config = dict(
    n_head=3,
    norm_place='pre',
    schedule='wsd',
    final_lr_fraction=0.0,
)
Each number is 50 + 15 x the weight over its row's rms, rounded and kept within 0 to 99. Layers, rows and columns count from 0. The size before them is the row's rms in percent of the matrix's.

# layer 5 attention value, 384x384, rms 0.174, rows 8-35, columns 256-383
101:42 43 54 47 31 39 43 56 62 50 54 32 37 59 48 47 42 56 45 47 36 29 59 00 36 65 49 31 54 53 23 65 40 72 35 57 48 43 24 57 53 55 47 55 07 11 24 05 38 15 47 47 29 35 50 29 37 40 46 33 58 35 44 29 45 58 60 47 37 52 45 28 46 40 33 52 46 23 59 31 22 64 52 69 42 44 73 23 69 39 64 56 42 23 82 52 47 57 23 27 52 52 27 44 61 37 44 45 55 63 33 28 41 44 54 39 48 50 52 30 46 42 57 34 37 59 58 51
099:55 24 50 68 66 66 55 70 48 45 52 29 29 49 37 68 61 53 63 63 51 39 79 27 50 48 59 44 60 47 50 52 40 30 69 28 46 34 36 77 17 52 77 63 40 34 51 55 48 61 65 67 52 48 38 65 26 53 45 45 34 18 27 43 49 57 35 59 62 45 65 48 63 47 52 42 42 40 76 39 56 24 57 93 41 40 66 42 46 27 81 63 55 35 40 49 64 46 50 54 58 68 17 56 56 45 65 62 54 15 30 47 22 55 45 53 58 46 44 51 44 55 49 28 42 54 57 37
092:11 66 51 53 52 58 58 49 68 25 68 48 48 26 69 40 56 47 51 46 46 32 43 63 71 00 67 58 51 38 70 76 61 61 71 46 40 53 34 43 27 49 57 58 74 49 71 93 29 44 41 47 41 31 52 70 62 54 52 76 11 55 61 52 55 44 37 61 61 75 62 58 81 58 63 49 69 60 60 61 24 52 68 44 51 16 39 60 35 37 33 46 40 74 64 45 56 63 45 38 36 29 47 60 48 20 59 58 51 40 74 67 53 44 57 74 36 44 70 76 34 75 34 51 42 63 25 29
092:47 30 40 52 45 56 44 53 55 47 53 45 50 52 52 20 69 74 52 53 55 49 28 53 37 45 52 54 52 33 52 46 38 55 42 69 18 40 51 65 35 61 64 45 22 48 81 53 39 36 54 40 63 47 39 36 43 35 50 54 37 51 58 75 38 46 48 31 61 45 56 40 48 67 25 52 25 57 26 68 67 68 43 33 21 55 54 37 43 34 42 41 56 44 53 36 43 55 68 18 64 71 71 47 34 47 69 44 60 65 57 61 53 66 43 51 39 18 38 37 61 63 42 56 65 55 69 32
093:42 97 56 63 51 63 65 48 59 48 65 51 52 52 63 59 60 27 46 36 34 46 66 59 37 61 44 26 49 51 44 51 74 52 34 43 85 69 99 40 35 38 39 55 55 56 58 53 46 51 43 46 36 57 70 69 53 38 49 76 47 43 53 44 71 61 48 47 33 51 67 50 65 27 64 31 59 64 52 18 40 33 35 44 65 57 38 71 38 75 63 75 58 78 63 73 69 57 37 31 49 31 47 40 42 82 63 65 38 34 70 72 51 57 60 59 71 55 60 66 19 35 61 44 27 39 45 83
096:49 71 57 33 55 21 34 76 46 52 46 41 46 58 45 48 36 81 29 40 37 60 56 60 50 35 68 69 39 59 83 63 30 50 26 33 67 49 42 46 62 17 70 68 61 14 60 49 51 40 24 50 90 47 35 40 62 57 82 35 48 47 61 38 41 56 78 54 46 63 45 63 60 45 71 79 44 34 50 66 32 49 61 67 61 50 29 74 38 53 48 48 73 31 53 46 31 65 39 76 54 66 34 65 65 29 41 25 77 43 45 38 44 49 16 42 57 29 50 76 45 65 48 20 49 76 25 21
097:33 41 60 55 31 49 40 51 52 53 79 24 39 59 36 53 13 79 51 52 62 31 59 38 66 20 60 29 40 33 64 53 79 59 49 66 78 34 39 85 74 42 52 46 31 29 56 54 28 48 34 58 55 23 41 58 47 47 53 44 39 02 44 82 53 36 53 22 65 52 72 57 72 43 79 36 41 53 83 46 50 23 53 71 40 61 60 54 53 34 37 47 79 41 59 18 66 58 68 42 29 58 49 54 46 37 32 37 59 36 43 45 26 57 59 59 57 66 40 58 52 30 47 37 52 54 50 42
089:59 44 53 65 28 54 34 60 39 31 65 29 52 56 58 56 33 59 53 44 37 61 62 29 52 60 41 38 42 40 37 55 62 48 53 30 47 47 46 47 48 54 32 60 70 48 16 67 57 49 48 50 65 17 46 20 73 58 67 60 42 50 26 19 45 51 39 44 54 42 85 47 42 36 60 48 60 37 70 50 36 58 28 49 47 49 55 33 42 44 50 72 25 56 40 58 34 54 32 71 70 56 52 32 58 60 24 69 57 45 49 29 77 47 47 56 55 42 50 56 65 00 66 50 52 65 54 64
098:42 39 57 62 64 83 76 82 30 40 19 57 37 61 50 34 45 72 61 69 53 48 50 49 39 54 87 11 55 48 39 30 38 53 41 63 78 45 36 70 43 44 64 59 31 64 43 17 43 69 52 75 54 56 56 58 36 41 50 66 38 52 57 44 48 61 90 34 30 63 24 68 28 42 64 35 42 64 59 47 54 42 62 28 46 42 50 52 35 76 59 56 43 58 48 52 68 41 57 42 99 37 56 53 60 64 49 27 38 54 52 42 55 31 51 65 34 48 48 34 60 42 41 48 53 56 59 54
099:34 67 54 07 73 85 51 60 65 65 49 48 66 56 40 49 57 60 55 57 53 59 65 74 69 34 41 51 36 47 53 53 24 81 17 47 59 72 57 43 13 57 78 75 45 60 43 52 75 25 33 44 64 53 44 31 54 29 21 43 41 47 64 41 48 49 35 19 61 51 42 52 34 70 92 66 54 47 59 82 57 58 34 56 48 39 56 55 60 54 31 49 87 45 49 47 47 62 67 48 58 89 47 45 41 37 66 60 42 63 46 28 34 64 34 37 68 53 31 52 63 46 76 38 54 67 38 50
094:56 70 47 29 35 39 78 39 33 69 38 73 78 68 25 65 29 58 77 64 70 47 42 69 76 83 39 58 67 36 25 23 68 62 67 62 26 50 68 56 50 42 57 74 61 72 54 55 53 65 52 60 18 49 60 79 55 39 64 49 88 62 42 64 47 61 63 48 43 63 42 26 50 20 47 57 63 61 64 57 58 63 31 37 43 34 55 60 71 57 46 41 58 70 57 71 58 73 52 78 78 25 55 71 70 44 57 25 59 64 64 59 43 55 61 46 10 44 62 60 52 54 67 59 40 58 29 55
092:52 56 15 33 47 56 43 57 56 68 57 40 35 48 24 33 43 62 47 43 57 55 35 42 40 62 30 71 50 35 36 54 66 69 34 72 53 37 66 60 52 49 80 52 52 79 41 86 60 42 32 49 39 51 54 55 33 66 54 39 43 24 64 80 55 36 48 37 70 24 41 61 91 59 44 32 55 65 36 49 62 50 71 52 52 37 70 37 41 44 51 38 72 34 51 76 58 35 44 24 65 37 34 33 38 46 35 50 54 50 40 65 71 61 58 46 25 50 55 58 39 62 63 35 60 59 50 41
098:71 43 56 62 38 75 33 60 62 42 46 46 45 53 32 61 27 50 49 84 55 60 49 64 52 37 25 38 51 51 54 56 71 38 49 34 70 51 42 58 51 58 65 25 65 32 52 66 40 72 33 17 47 57 52 46 44 38 33 33 44 44 23 68 78 43 00 43 35 67 75 57 66 53 53 54 54 64 27 49 65 50 54 37 37 21 32 52 41 27 48 42 42 65 20 47 36 51 36 63 46 66 48 66 59 86 74 58 51 35 41 58 46 76 60 69 50 36 53 49 39 72 54 75 50 40 43 41
100:47 46 08 71 39 73 70 73 60 83 42 45 37 36 38 53 52 68 61 45 51 37 46 43 69 31 43 41 66 46 58 35 58 51 44 39 52 57 62 55 51 66 65 41 59 62 51 78 40 36 73 47 54 51 41 66 34 41 44 77 50 70 41 74 50 54 69 52 54 53 52 58 74 55 17 49 46 32 42 37 64 64 44 55 74 80 62 48 50 53 33 67 29 41 29 45 37 81 76 43 15 44 33 36 50 59 43 57 56 37 56 60 40 75 60 85 42 39 64 47 23 37 53 44 51 65 21 58
095:47 49 70 61 54 60 17 38 78 46 70 80 58 76 54 55 37 40 71 46 55 40 50 53 64 27 27 42 34 42 28 62 53 54 57 71 43 45 53 72 21 72 29 49 68 58 33 54 70 62 52 31 32 45 22 48 80 51 49 46 55 61 36 74 42 48 23 38 41 61 42 42 30 46 41 42 51 76 49 74 48 43 32 76 34 38 44 35 78 35 28 27 30 45 48 74 34 46 43 54 57 56 46 54 44 46 60 65 37 47 63 58 61 48 36 66 65 44 52 55 61 66 77 80 39 27 52 50
098:57 35 41 50 38 59 58 24 25 53 51 61 61 77 55 46 51 73 67 47 39 46 23 58 25 44 44 28 48 52 44 20 27 57 41 32 43 35 56 51 41 41 52 21 40 41 23 39 70 57 71 63 61 65 56 53 35 85 47 58 44 57 56 42 45 80 35 58 42 54 42 55 66 39 58 50 32 35 40 39 37 26 33 42 22 50 69 44 49 29 52 44 31 48 35 62 29 71 35 73 44 42 70 19 50 55 48 31 78 50 60 68 35 44 64 26 38 53 72 20 27 47 43 74 41 32 15 72
094:27 45 42 40 52 51 46 52 45 46 59 60 56 19 42 63 66 26 39 24 51 57 76 36 36 39 42 53 50 57 80 71 72 44 53 54 53 33 36 75 45 77 44 47 75 35 63 47 63 70 40 39 53 48 49 25 33 41 57 51 51 75 31 50 38 14 41 66 48 72 87 64 48 22 47 66 57 48 51 64 59 22 41 54 32 36 64 47 09 31 34 48 53 58 51 43 59 40 28 62 87 69 47 47 32 70 59 43 58 43 35 32 35 54 44 38 52 60 56 33 72 59 25 40 73 50 45 65
106:38 67 43 43 29 37 60 16 50 56 28 45 36 35 43 55 58 54 44 37 81 63 62 59 64 49 60 47 68 31 57 46 55 54 64 31 49 68 61 34 58 75 54 36 23 44 74 56 63 58 52 73 66 47 79 46 68 51 73 66 63 51 73 57 65 61 54 51 62 60 49 51 63 28 67 68 47 83 49 81 57 75 69 51 49 44 44 61 58 78 59 47 59 56 57 68 42 62 56 11 68 47 63 55 84 76 53 48 52 59 72 63 48 74 57 59 57 60 61 69 37 41 42 37 68 73 59 77
093:81 43 61 41 70 41 62 32 42 56 35 60 70 49 40 45 66 20 74 81 40 54 35 61 60 84 39 66 65 60 32 47 27 48 55 50 68 42 42 49 42 62 51 55 72 64 41 79 57 61 52 56 29 47 40 48 45 51 68 54 77 70 35 53 34 80 45 51 39 30 57 36 47 49 61 26 44 42 61 53 46 67 64 42 57 48 53 40 58 66 74 26 40 60 59 72 28 52 61 27 48 53 69 59 71 26 56 75 58 67 48 42 45 42 67 15 56 60 54 26 49 55 64 42 50 58 43 44
092:32 58 48 57 41 19 64 64 63 41 48 43 58 64 66 80 53 48 39 56 35 73 63 32 42 29 69 40 30 22 55 83 65 57 34 75 32 62 60 54 68 37 67 76 82 48 41 27 64 51 30 20 54 54 40 56 46 58 59 67 39 60 55 00 51 30 51 41 61 37 21 49 47 60 17 30 51 70 63 49 59 71 33 55 67 34 40 46 35 72 42 79 58 58 54 15 50 20 38 56 54 53 32 50 53 65 14 20 48 25 23 32 56 07 43 72 35 43 50 58 67 49 42 48 29 53 91 43
101:14 47 50 52 53 56 55 61 55 48 45 66 58 41 61 49 57 65 78 43 53 40 59 73 65 15 66 42 33 26 62 68 30 29 36 47 58 55 32 52 44 55 65 63 60 47 46 29 33 33 39 47 56 58 45 57 56 33 29 63 45 45 36 58 44 72 57 59 48 50 25 57 42 51 68 37 26 34 89 62 54 39 46 82 22 51 34 55 54 74 43 19 53 46 63 25 40 63 62 64 25 48 47 56 39 54 64 47 51 36 72 44 56 33 44 46 57 68 70 34 74 63 51 54 34 56 51 45
100:41 85 56 36 52 50 48 43 15 67 39 61 41 65 26 44 57 42 50 36 65 81 42 15 65 53 49 17 49 48 57 63 30 43 59 53 85 48 74 74 53 46 57 79 26 54 20 26 55 55 38 51 55 31 64 45 50 27 29 44 47 56 56 63 47 47 73 07 46 53 45 51 37 55 70 41 39 38 79 54 40 40 57 67 35 31 64 67 20 44 62 36 61 45 70 35 63 63 61 78 85 53 60 61 55 50 50 48 40 54 41 35 37 38 67 41 46 58 58 57 56 52 24 55 35 69 44 40
093:69 22 62 57 23 54 43 74 61 48 25 33 63 42 67 28 68 70 60 66 39 34 44 47 61 36 41 61 47 64 55 14 61 52 40 59 73 56 65 80 54 52 28 36 53 65 38 46 40 57 48 38 59 41 43 46 44 62 45 43 63 13 35 44 57 21 27 50 48 63 33 41 40 49 27 64 52 68 36 39 64 33 63 32 57 54 56 53 40 51 54 67 80 43 38 58 52 63 45 62 79 45 59 42 40 46 47 50 51 42 58 64 33 62 85 44 41 43 43 32 34 34 47 55 80 60 49 40
101:59 71 67 57 29 68 48 43 54 71 50 10 37 39 64 27 53 52 66 69 37 53 44 56 51 51 59 69 16 51 95 37 56 31 48 84 61 59 45 58 66 76 60 51 50 62 52 67 68 39 41 31 45 65 51 41 70 60 46 52 51 36 53 33 38 29 53 36 71 27 47 38 40 69 39 32 31 24 46 64 74 36 39 34 39 54 42 19 61 33 36 43 46 47 40 46 58 34 60 55 54 64 52 59 36 50 38 31 37 62 31 29 81 72 13 16 26 54 16 26 54 47 39 54 50 32 75 69
097:17 52 53 16 51 62 20 59 39 57 77 41 47 66 69 62 41 46 37 31 50 45 39 46 34 20 40 26 32 48 59 48 34 39 32 52 80 47 73 51 58 58 14 67 56 52 50 25 49 44 45 15 58 62 52 26 52 35 70 47 45 48 41 33 36 45 54 64 42 44 63 52 36 38 48 14 44 42 55 60 38 42 43 53 29 73 65 54 39 29 51 43 79 57 63 24 47 57 43 61 33 54 51 34 37 45 48 48 53 46 63 48 24 52 58 57 46 42 71 36 91 59 33 72 55 61 61 47
094:42 63 46 54 47 63 50 41 44 33 64 36 48 74 57 59 18 68 43 34 51 43 55 48 79 29 53 33 57 34 66 24 48 54 00 71 37 46 56 54 61 40 50 68 58 09 30 62 41 69 28 29 47 56 36 22 25 53 68 44 71 64 32 48 41 22 20 48 52 56 48 51 77 56 57 54 56 40 67 83 36 40 19 48 54 49 47 26 48 31 26 83 62 52 44 46 29 62 45 57 55 34 59 37 25 44 28 43 62 50 36 35 48 52 72 58 35 60 51 27 38 47 53 69 71 48 62 68
094:49 56 38 44 58 44 52 77 61 27 81 58 51 49 64 45 78 00 53 35 40 61 49 32 58 30 50 29 43 51 47 49 57 58 23 37 52 65 31 46 56 45 47 45 77 55 36 65 51 59 71 82 50 45 49 69 42 52 27 60 55 34 27 52 48 43 62 34 59 59 60 82 53 88 51 55 55 67 64 40 39 54 54 55 82 52 52 61 56 73 57 59 42 53 41 14 50 58 43 40 27 56 26 42 34 29 48 37 53 49 60 58 42 74 69 26 45 69 47 49 44 68 53 63 54 31 36 71
092:59 36 48 41 72 51 51 24 41 48 53 85 69 44 63 70 35 48 59 51 84 52 62 62 50 54 38 72 44 67 37 60 61 79 36 64 48 56 44 44 36 82 56 22 37 32 49 52 68 55 32 54 50 58 60 35 62 60 50 35 33 36 32 58 19 50 38 46 42 60 52 44 53 54 62 45 28 59 55 72 50 63 55 60 43 36 51 59 68 46 51 45 60 71 43 60 31 52 32 33 57 33 72 38 54 53 48 76 78 71 55 45 20 42 52 74 34 63 62 36 65 54 45 61 70 62 72 73
# layer 5 attention output (transposed), 384x384, rms 0.147, rows 8-34, columns 256-383
092:47 53 52 60 70 32 67 46 62 67 59 67 68 27 69 18 73 47 53 36 58 15 67 19 48 60 65 30 50 51 58 44 63 34 47 71 42 32 57 40 43 45 52 52 46 68 60 46 59 36 71 39 44 44 60 56 58 65 57 61 65 80 49 48 69 54 59 54 42 58 51 52 49 63 53 55 41 46 18 66 53 65 55 55 26 53 00 33 42 58 45 53 53 59 63 12 52 40 47 27 47 35 71 29 70 65 33 55 57 39 67 61 35 61 37 45 84 72 48 30 71 74 35 67 40 53 30 51
093:69 48 63 46 51 29 48 39 19 51 34 42 68 41 48 53 49 50 70 64 18 72 41 31 60 65 40 54 52 47 32 59 66 61 37 59 35 47 58 48 41 41 50 50 61 43 46 50 51 61 64 82 31 51 49 49 18 34 44 35 43 69 50 63 29 66 66 84 65 57 50 77 63 62 55 31 61 66 58 71 57 52 47 39 50 75 61 64 51 61 31 40 75 81 27 69 54 25 57 49 44 41 52 46 26 71 47 45 49 53 59 80 57 76 64 44 46 42 53 49 51 40 70 48 49 63 52 20
088:53 26 20 54 68 41 23 23 36 54 16 66 51 90 66 47 16 45 60 52 58 62 35 34 46 71 77 41 72 68 58 51 58 65 56 24 63 70 66 52 54 54 31 49 48 61 36 42 99 20 51 60 44 37 22 33 38 36 54 40 41 43 67 53 36 61 54 47 43 66 49 35 68 34 71 46 44 39 66 17 74 23 60 47 45 78 68 38 38 68 40 65 59 44 49 96 62 48 35 77 42 55 53 63 44 39 43 56 37 49 18 41 55 44 63 56 44 62 47 51 34 66 59 79 72 50 67 70
095:62 43 41 59 37 45 59 30 32 72 44 65 50 66 79 58 46 56 45 42 44 18 68 64 49 60 59 44 58 42 49 28 66 49 38 32 60 64 24 28 28 30 54 41 52 46 19 45 58 60 41 85 52 34 40 43 64 62 45 54 54 52 67 58 85 60 50 40 68 49 54 53 48 57 68 22 67 47 55 45 46 61 51 27 71 34 24 59 54 13 40 72 44 80 46 45 68 53 46 69 26 44 49 68 44 27 54 60 31 28 40 41 26 50 45 74 46 53 62 45 51 55 47 51 38 59 43 45
097:45 41 58 55 58 37 60 52 69 34 18 67 28 35 42 37 49 54 38 32 75 46 53 14 67 52 60 79 54 49 65 56 59 59 42 89 84 39 57 45 45 77 53 44 41 77 48 20 71 82 37 57 44 34 53 39 35 78 44 37 46 47 63 10 20 76 41 57 60 25 42 50 44 49 37 57 29 45 23 18 41 19 31 61 42 35 62 60 57 50 62 28 29 30 51 71 73 80 52 40 41 64 63 79 39 37 80 60 54 76 43 66 55 62 24 57 51 72 24 51 72 63 47 45 55 49 35 42
092:52 59 34 38 83 63 56 68 65 34 62 66 39 53 50 45 49 69 76 29 20 37 43 57 77 35 65 67 49 42 58 59 47 34 57 42 54 57 52 54 54 27 44 59 51 66 49 44 36 67 58 51 47 40 41 44 70 31 46 57 58 70 50 67 67 12 43 66 36 55 40 32 37 34 38 40 56 77 52 59 54 35 33 54 54 47 48 53 68 29 67 74 67 56 48 48 54 83 65 40 38 39 39 32 45 41 21 65 21 45 54 45 56 44 70 57 49 66 44 53 80 35 55 44 37 34 55 89
095:26 61 30 48 44 51 30 29 41 50 56 60 45 39 19 53 47 57 61 13 47 38 45 33 38 64 25 48 17 42 45 46 45 28 62 50 45 62 31 61 43 56 68 70 76 72 62 58 28 32 40 42 61 70 48 51 66 38 47 24 32 88 51 30 28 38 57 45 48 57 55 44 29 64 48 59 58 44 34 52 51 72 33 59 41 50 49 38 56 12 21 33 69 65 56 86 69 53 53 73 47 46 40 62 82 41 35 57 76 72 55 65 42 60 42 52 21 48 51 89 52 57 76 35 47 34 53 50
084:43 40 24 53 73 39 40 34 54 44 74 45 50 39 44 41 32 54 55 53 56 54 40 59 39 62 36 70 54 63 48 68 50 78 56 53 47 43 18 64 60 54 69 51 14 48 42 30 40 72 76 65 61 50 42 52 47 59 23 26 51 48 62 65 29 76 58 42 57 58 52 62 56 63 54 52 67 35 62 58 61 32 73 48 24 46 40 48 57 44 30 27 61 57 34 67 38 22 54 24 45 28 39 60 52 65 62 34 48 34 43 66 27 51 50 28 37 64 77 77 39 60 39 69 37 26 39 34
091:68 60 63 44 69 40 53 49 40 27 79 66 64 36 56 61 51 37 60 35 36 41 82 53 29 54 68 57 34 53 71 62 25 33 61 50 35 40 29 19 72 51 58 85 58 30 39 43 83 32 28 20 51 36 37 14 74 39 65 28 66 35 44 57 56 50 72 45 61 41 47 53 48 45 16 98 56 54 53 52 38 54 51 39 65 25 40 59 37 48 31 49 71 30 57 37 50 37 60 53 43 82 68 48 77 57 53 21 58 39 56 54 76 62 53 36 66 35 57 48 49 63 47 27 68 36 60 55
103:84 51 70 47 31 44 52 63 49 62 51 57 54 58 60 22 40 73 55 44 45 55 73 67 39 41 52 65 61 55 69 64 55 30 43 29 63 41 27 71 38 39 37 47 48 52 39 76 25 79 34 34 43 78 48 14 52 44 52 23 39 89 40 57 66 63 29 41 48 60 81 42 48 50 46 35 71 53 43 34 18 63 68 30 60 78 51 64 69 37 40 47 33 32 53 26 57 50 19 52 36 08 34 60 41 48 53 69 54 47 58 47 66 40 31 25 50 49 40 55 31 54 79 37 82 25 41 42
090:60 33 55 38 71 58 71 69 53 62 72 54 57 39 45 56 40 57 51 42 58 67 20 38 26 28 52 64 58 48 42 49 46 42 55 22 49 38 20 37 71 41 51 35 70 42 61 54 51 45 50 58 27 54 39 10 66 75 46 62 80 36 63 42 67 44 26 28 28 34 49 70 49 84 39 47 43 14 32 16 37 48 72 52 49 58 56 73 30 29 64 32 61 46 39 23 46 51 43 51 67 77 42 36 44 72 55 69 62 35 53 48 53 55 85 49 58 69 33 68 68 63 43 36 81 43 79 44
091:35 53 74 62 60 47 51 58 59 45 72 67 54 62 58 55 25 36 72 56 54 36 42 44 31 34 62 60 63 22 56 50 50 22 65 37 37 10 41 39 44 40 32 41 36 41 32 50 71 58 85 79 40 58 28 47 49 55 65 72 43 51 62 30 51 48 23 31 35 37 48 77 58 79 53 38 27 58 43 45 56 30 44 58 35 49 55 40 66 73 53 72 69 64 32 38 70 86 64 66 33 38 61 49 38 70 54 36 35 63 40 41 52 29 55 53 61 43 44 64 51 20 63 89 52 56 45 38
092:47 47 43 45 57 61 51 18 34 43 39 23 59 75 22 47 41 37 73 55 41 63 44 51 63 51 47 52 57 57 51 18 40 68 43 51 38 43 48 20 76 16 45 68 40 55 48 46 31 67 48 45 41 58 63 51 71 84 51 60 52 39 58 36 54 75 58 66 81 59 55 34 41 65 68 38 29 68 50 61 40 64 38 48 59 84 54 62 29 71 19 43 50 56 24 36 45 68 42 52 40 34 37 58 43 54 44 60 49 31 39 32 55 52 34 55 41 65 72 71 30 35 64 54 44 62 51 83
093:67 60 44 66 43 72 43 43 43 45 81 43 68 46 43 43 31 52 52 56 34 37 46 33 32 58 47 72 51 56 59 35 50 45 63 65 48 50 47 45 46 18 29 55 50 40 60 36 37 76 10 55 48 56 16 46 45 51 44 58 51 44 60 59 56 41 85 65 45 44 71 23 47 79 43 56 37 71 51 42 58 64 23 63 28 49 69 73 42 19 70 45 62 51 54 66 50 51 57 69 34 79 30 41 50 32 40 50 49 67 53 57 43 67 32 46 52 60 45 42 64 68 66 47 40 62 55 42
096:38 54 30 56 65 37 59 52 49 52 36 43 58 66 64 38 49 56 46 62 50 56 64 64 40 36 34 39 73 38 43 73 40 62 65 85 28 56 72 39 78 53 47 38 47 51 67 14 71 60 48 60 33 53 73 46 61 37 56 33 59 45 63 33 53 61 54 50 50 52 79 47 47 75 75 43 36 56 39 38 40 43 89 40 75 51 44 55 40 49 61 48 58 49 63 41 75 38 39 54 42 35 62 68 57 62 71 45 53 59 53 46 18 56 48 52 56 48 31 48 37 56 65 56 54 41 43 50
093:77 59 42 56 66 47 53 66 63 42 77 63 33 59 38 58 48 34 27 36 58 59 83 69 60 39 55 64 55 46 66 62 49 49 59 64 49 57 62 56 53 40 62 54 34 65 75 55 30 42 18 43 41 16 46 29 59 34 26 60 49 52 53 64 32 52 56 62 40 56 57 48 21 65 48 60 62 69 28 56 42 54 68 73 57 26 50 37 38 52 38 52 53 60 50 65 60 26 34 46 56 43 55 60 57 84 42 34 50 77 26 56 48 31 49 59 89 66 59 68 41 38 70 48 47 45 44 52
093:58 67 59 46 29 45 53 40 72 55 37 61 46 61 88 48 40 58 55 42 39 54 34 54 00 43 63 52 53 42 16 51 60 60 13 49 68 36 28 28 40 72 58 84 35 70 53 43 58 52 45 65 40 61 44 80 25 35 51 48 38 45 50 41 45 62 73 43 65 47 37 48 43 64 38 43 56 70 58 54 52 35 76 52 41 64 46 59 59 11 42 53 38 44 58 59 68 41 54 61 63 41 54 66 58 39 27 47 67 61 66 52 15 70 34 45 36 28 50 38 63 53 63 45 49 38 59 47
089:67 40 38 73 78 58 44 72 35 63 42 51 59 57 65 20 43 58 28 55 17 23 38 48 70 65 52 58 76 69 60 56 76 57 59 47 49 40 63 47 66 83 36 54 40 52 47 38 28 63 56 63 27 31 41 56 63 78 40 35 67 48 67 60 55 43 29 80 43 59 49 31 48 37 54 66 53 41 30 44 45 32 31 47 70 36 30 23 38 84 59 39 72 59 86 71 36 39 11 71 43 36 55 51 41 21 44 72 71 50 45 43 55 14 49 66 46 37 53 46 75 37 38 76 55 52 58 54
089:39 56 53 66 56 66 37 54 45 49 58 56 28 47 43 47 48 67 40 43 34 23 62 47 45 37 47 56 33 62 44 62 79 51 29 74 35 35 52 42 60 08 23 57 49 44 20 55 51 37 52 39 54 55 43 52 70 58 33 37 49 34 53 46 52 02 40 38 53 52 55 44 64 73 33 48 69 29 44 71 56 30 74 66 59 48 48 72 23 41 61 68 62 47 24 44 28 30 34 52 65 64 37 59 39 71 50 40 29 18 62 47 46 40 52 43 54 72 48 42 58 52 87 81 54 25 44 44
092:57 69 54 34 60 67 74 55 65 65 56 25 34 31 51 54 34 73 44 52 41 34 53 56 45 61 66 18 61 44 84 58 31 68 53 19 57 57 55 56 31 73 55 32 67 37 57 61 48 44 66 35 56 68 60 41 59 62 56 53 61 48 32 61 34 46 48 34 34 37 74 59 49 36 51 58 33 58 32 39 36 41 30 44 22 66 68 30 67 42 58 59 68 67 37 65 69 59 52 37 46 64 48 32 34 59 32 42 72 46 63 57 25 83 34 40 64 47 57 35 52 33 25 65 73 39 48 63
095:90 60 54 32 34 53 49 65 34 26 49 69 40 57 34 70 28 69 66 50 33 71 37 49 54 67 31 59 34 68 48 25 53 76 22 39 45 56 66 74 62 49 68 35 39 53 88 62 50 35 69 50 58 55 56 45 36 13 40 32 14 68 61 60 48 55 48 59 40 91 53 36 72 31 59 38 46 33 38 51 34 64 45 54 63 42 61 48 53 27 56 52 53 64 71 63 49 52 26 42 60 37 53 54 60 42 28 53 63 55 23 60 81 66 44 49 67 21 65 23 66 24 40 48 62 57 60 56
098:46 49 58 37 37 77 39 56 45 23 35 55 86 33 44 26 46 58 60 61 67 59 37 51 44 56 37 54 45 64 61 19 41 41 52 45 44 43 63 74 45 50 65 37 28 56 46 55 67 71 47 48 25 38 90 39 30 45 90 59 48 44 45 42 49 38 77 55 65 45 64 46 36 38 23 68 49 44 44 76 51 67 40 67 52 45 23 54 69 40 38 42 49 22 41 49 31 58 56 46 53 73 54 05 54 32 59 43 62 59 45 64 49 69 62 33 56 73 50 49 63 53 65 44 66 63 28 47
091:37 45 46 55 61 59 46 44 25 75 57 73 55 41 47 57 74 41 39 33 61 36 61 83 26 45 46 33 45 42 65 78 57 42 57 27 37 52 21 35 44 73 60 30 50 15 32 62 45 75 59 24 59 57 55 58 74 36 51 50 48 38 36 37 54 72 38 32 53 47 59 49 52 76 49 43 35 23 58 59 58 56 49 35 58 32 75 34 56 38 55 41 43 47 79 54 09 52 54 68 70 50 40 49 44 45 77 72 27 60 76 41 55 48 38 59 55 80 52 76 65 47 71 52 37 36 69 76
098:38 45 56 73 26 58 56 45 45 65 47 52 53 57 29 70 53 33 52 55 80 62 70 59 45 39 66 46 62 61 34 26 42 38 43 41 25 42 39 60 35 27 29 67 17 51 31 52 44 48 45 53 54 37 55 45 57 42 62 65 49 67 27 49 41 54 19 43 68 51 36 44 18 44 23 67 53 42 58 61 42 54 29 20 36 40 74 47 45 68 35 52 72 54 47 51 77 52 50 46 20 47 51 39 32 32 33 62 48 66 42 65 49 66 20 72 49 34 58 65 20 46 31 50 65 31 46 36
090:42 59 40 68 63 67 63 51 35 31 42 52 42 69 73 29 66 66 53 39 48 17 39 40 66 30 54 57 45 52 60 55 65 41 31 52 36 41 62 66 51 64 46 76 28 37 52 70 44 69 37 27 35 45 60 42 54 42 32 63 46 46 60 65 45 50 43 36 73 43 53 73 07 54 65 60 62 69 58 51 49 40 26 81 45 52 54 44 77 28 56 46 35 38 04 40 56 48 30 25 46 50 55 38 66 38 51 49 45 47 62 53 30 33 66 68 74 49 50 45 44 54 36 44 46 52 26 30
090:62 54 55 50 61 59 70 36 44 25 47 93 62 72 42 22 65 66 67 49 76 52 78 53 51 36 25 62 56 40 65 55 58 65 56 21 71 39 42 74 32 65 29 53 42 51 60 51 30 52 55 67 54 31 43 65 51 66 28 35 41 25 61 52 66 50 55 34 54 65 66 34 34 51 42 59 32 63 24 60 64 46 68 47 43 21 53 60 51 55 58 26 64 46 23 52 50 52 41 48 57 48 57 75 76 56 59 39 57 43 67 39 28 48 38 50 73 65 50 62 27 52 45 49 54 29 46 31
091:19 26 70 69 81 57 40 56 38 58 63 69 38 43 39 58 51 54 56 71 32 67 54 70 60 59 60 47 66 60 47 36 54 51 54 58 69 34 53 38 44 35 52 66 54 46 73 58 43 43 29 54 63 71 55 56 48 48 49 59 51 38 67 42 20 89 26 58 53 27 47 35 43 36 55 69 61 62 74 65 42 77 54 39 30 28 55 47 58 25 30 33 53 22 53 77 46 28 57 70 56 47 19 59 46 70 67 45 17 44 44 16 31 42 24 53 47 45 33 32 40 54 70 65 41 74 61 31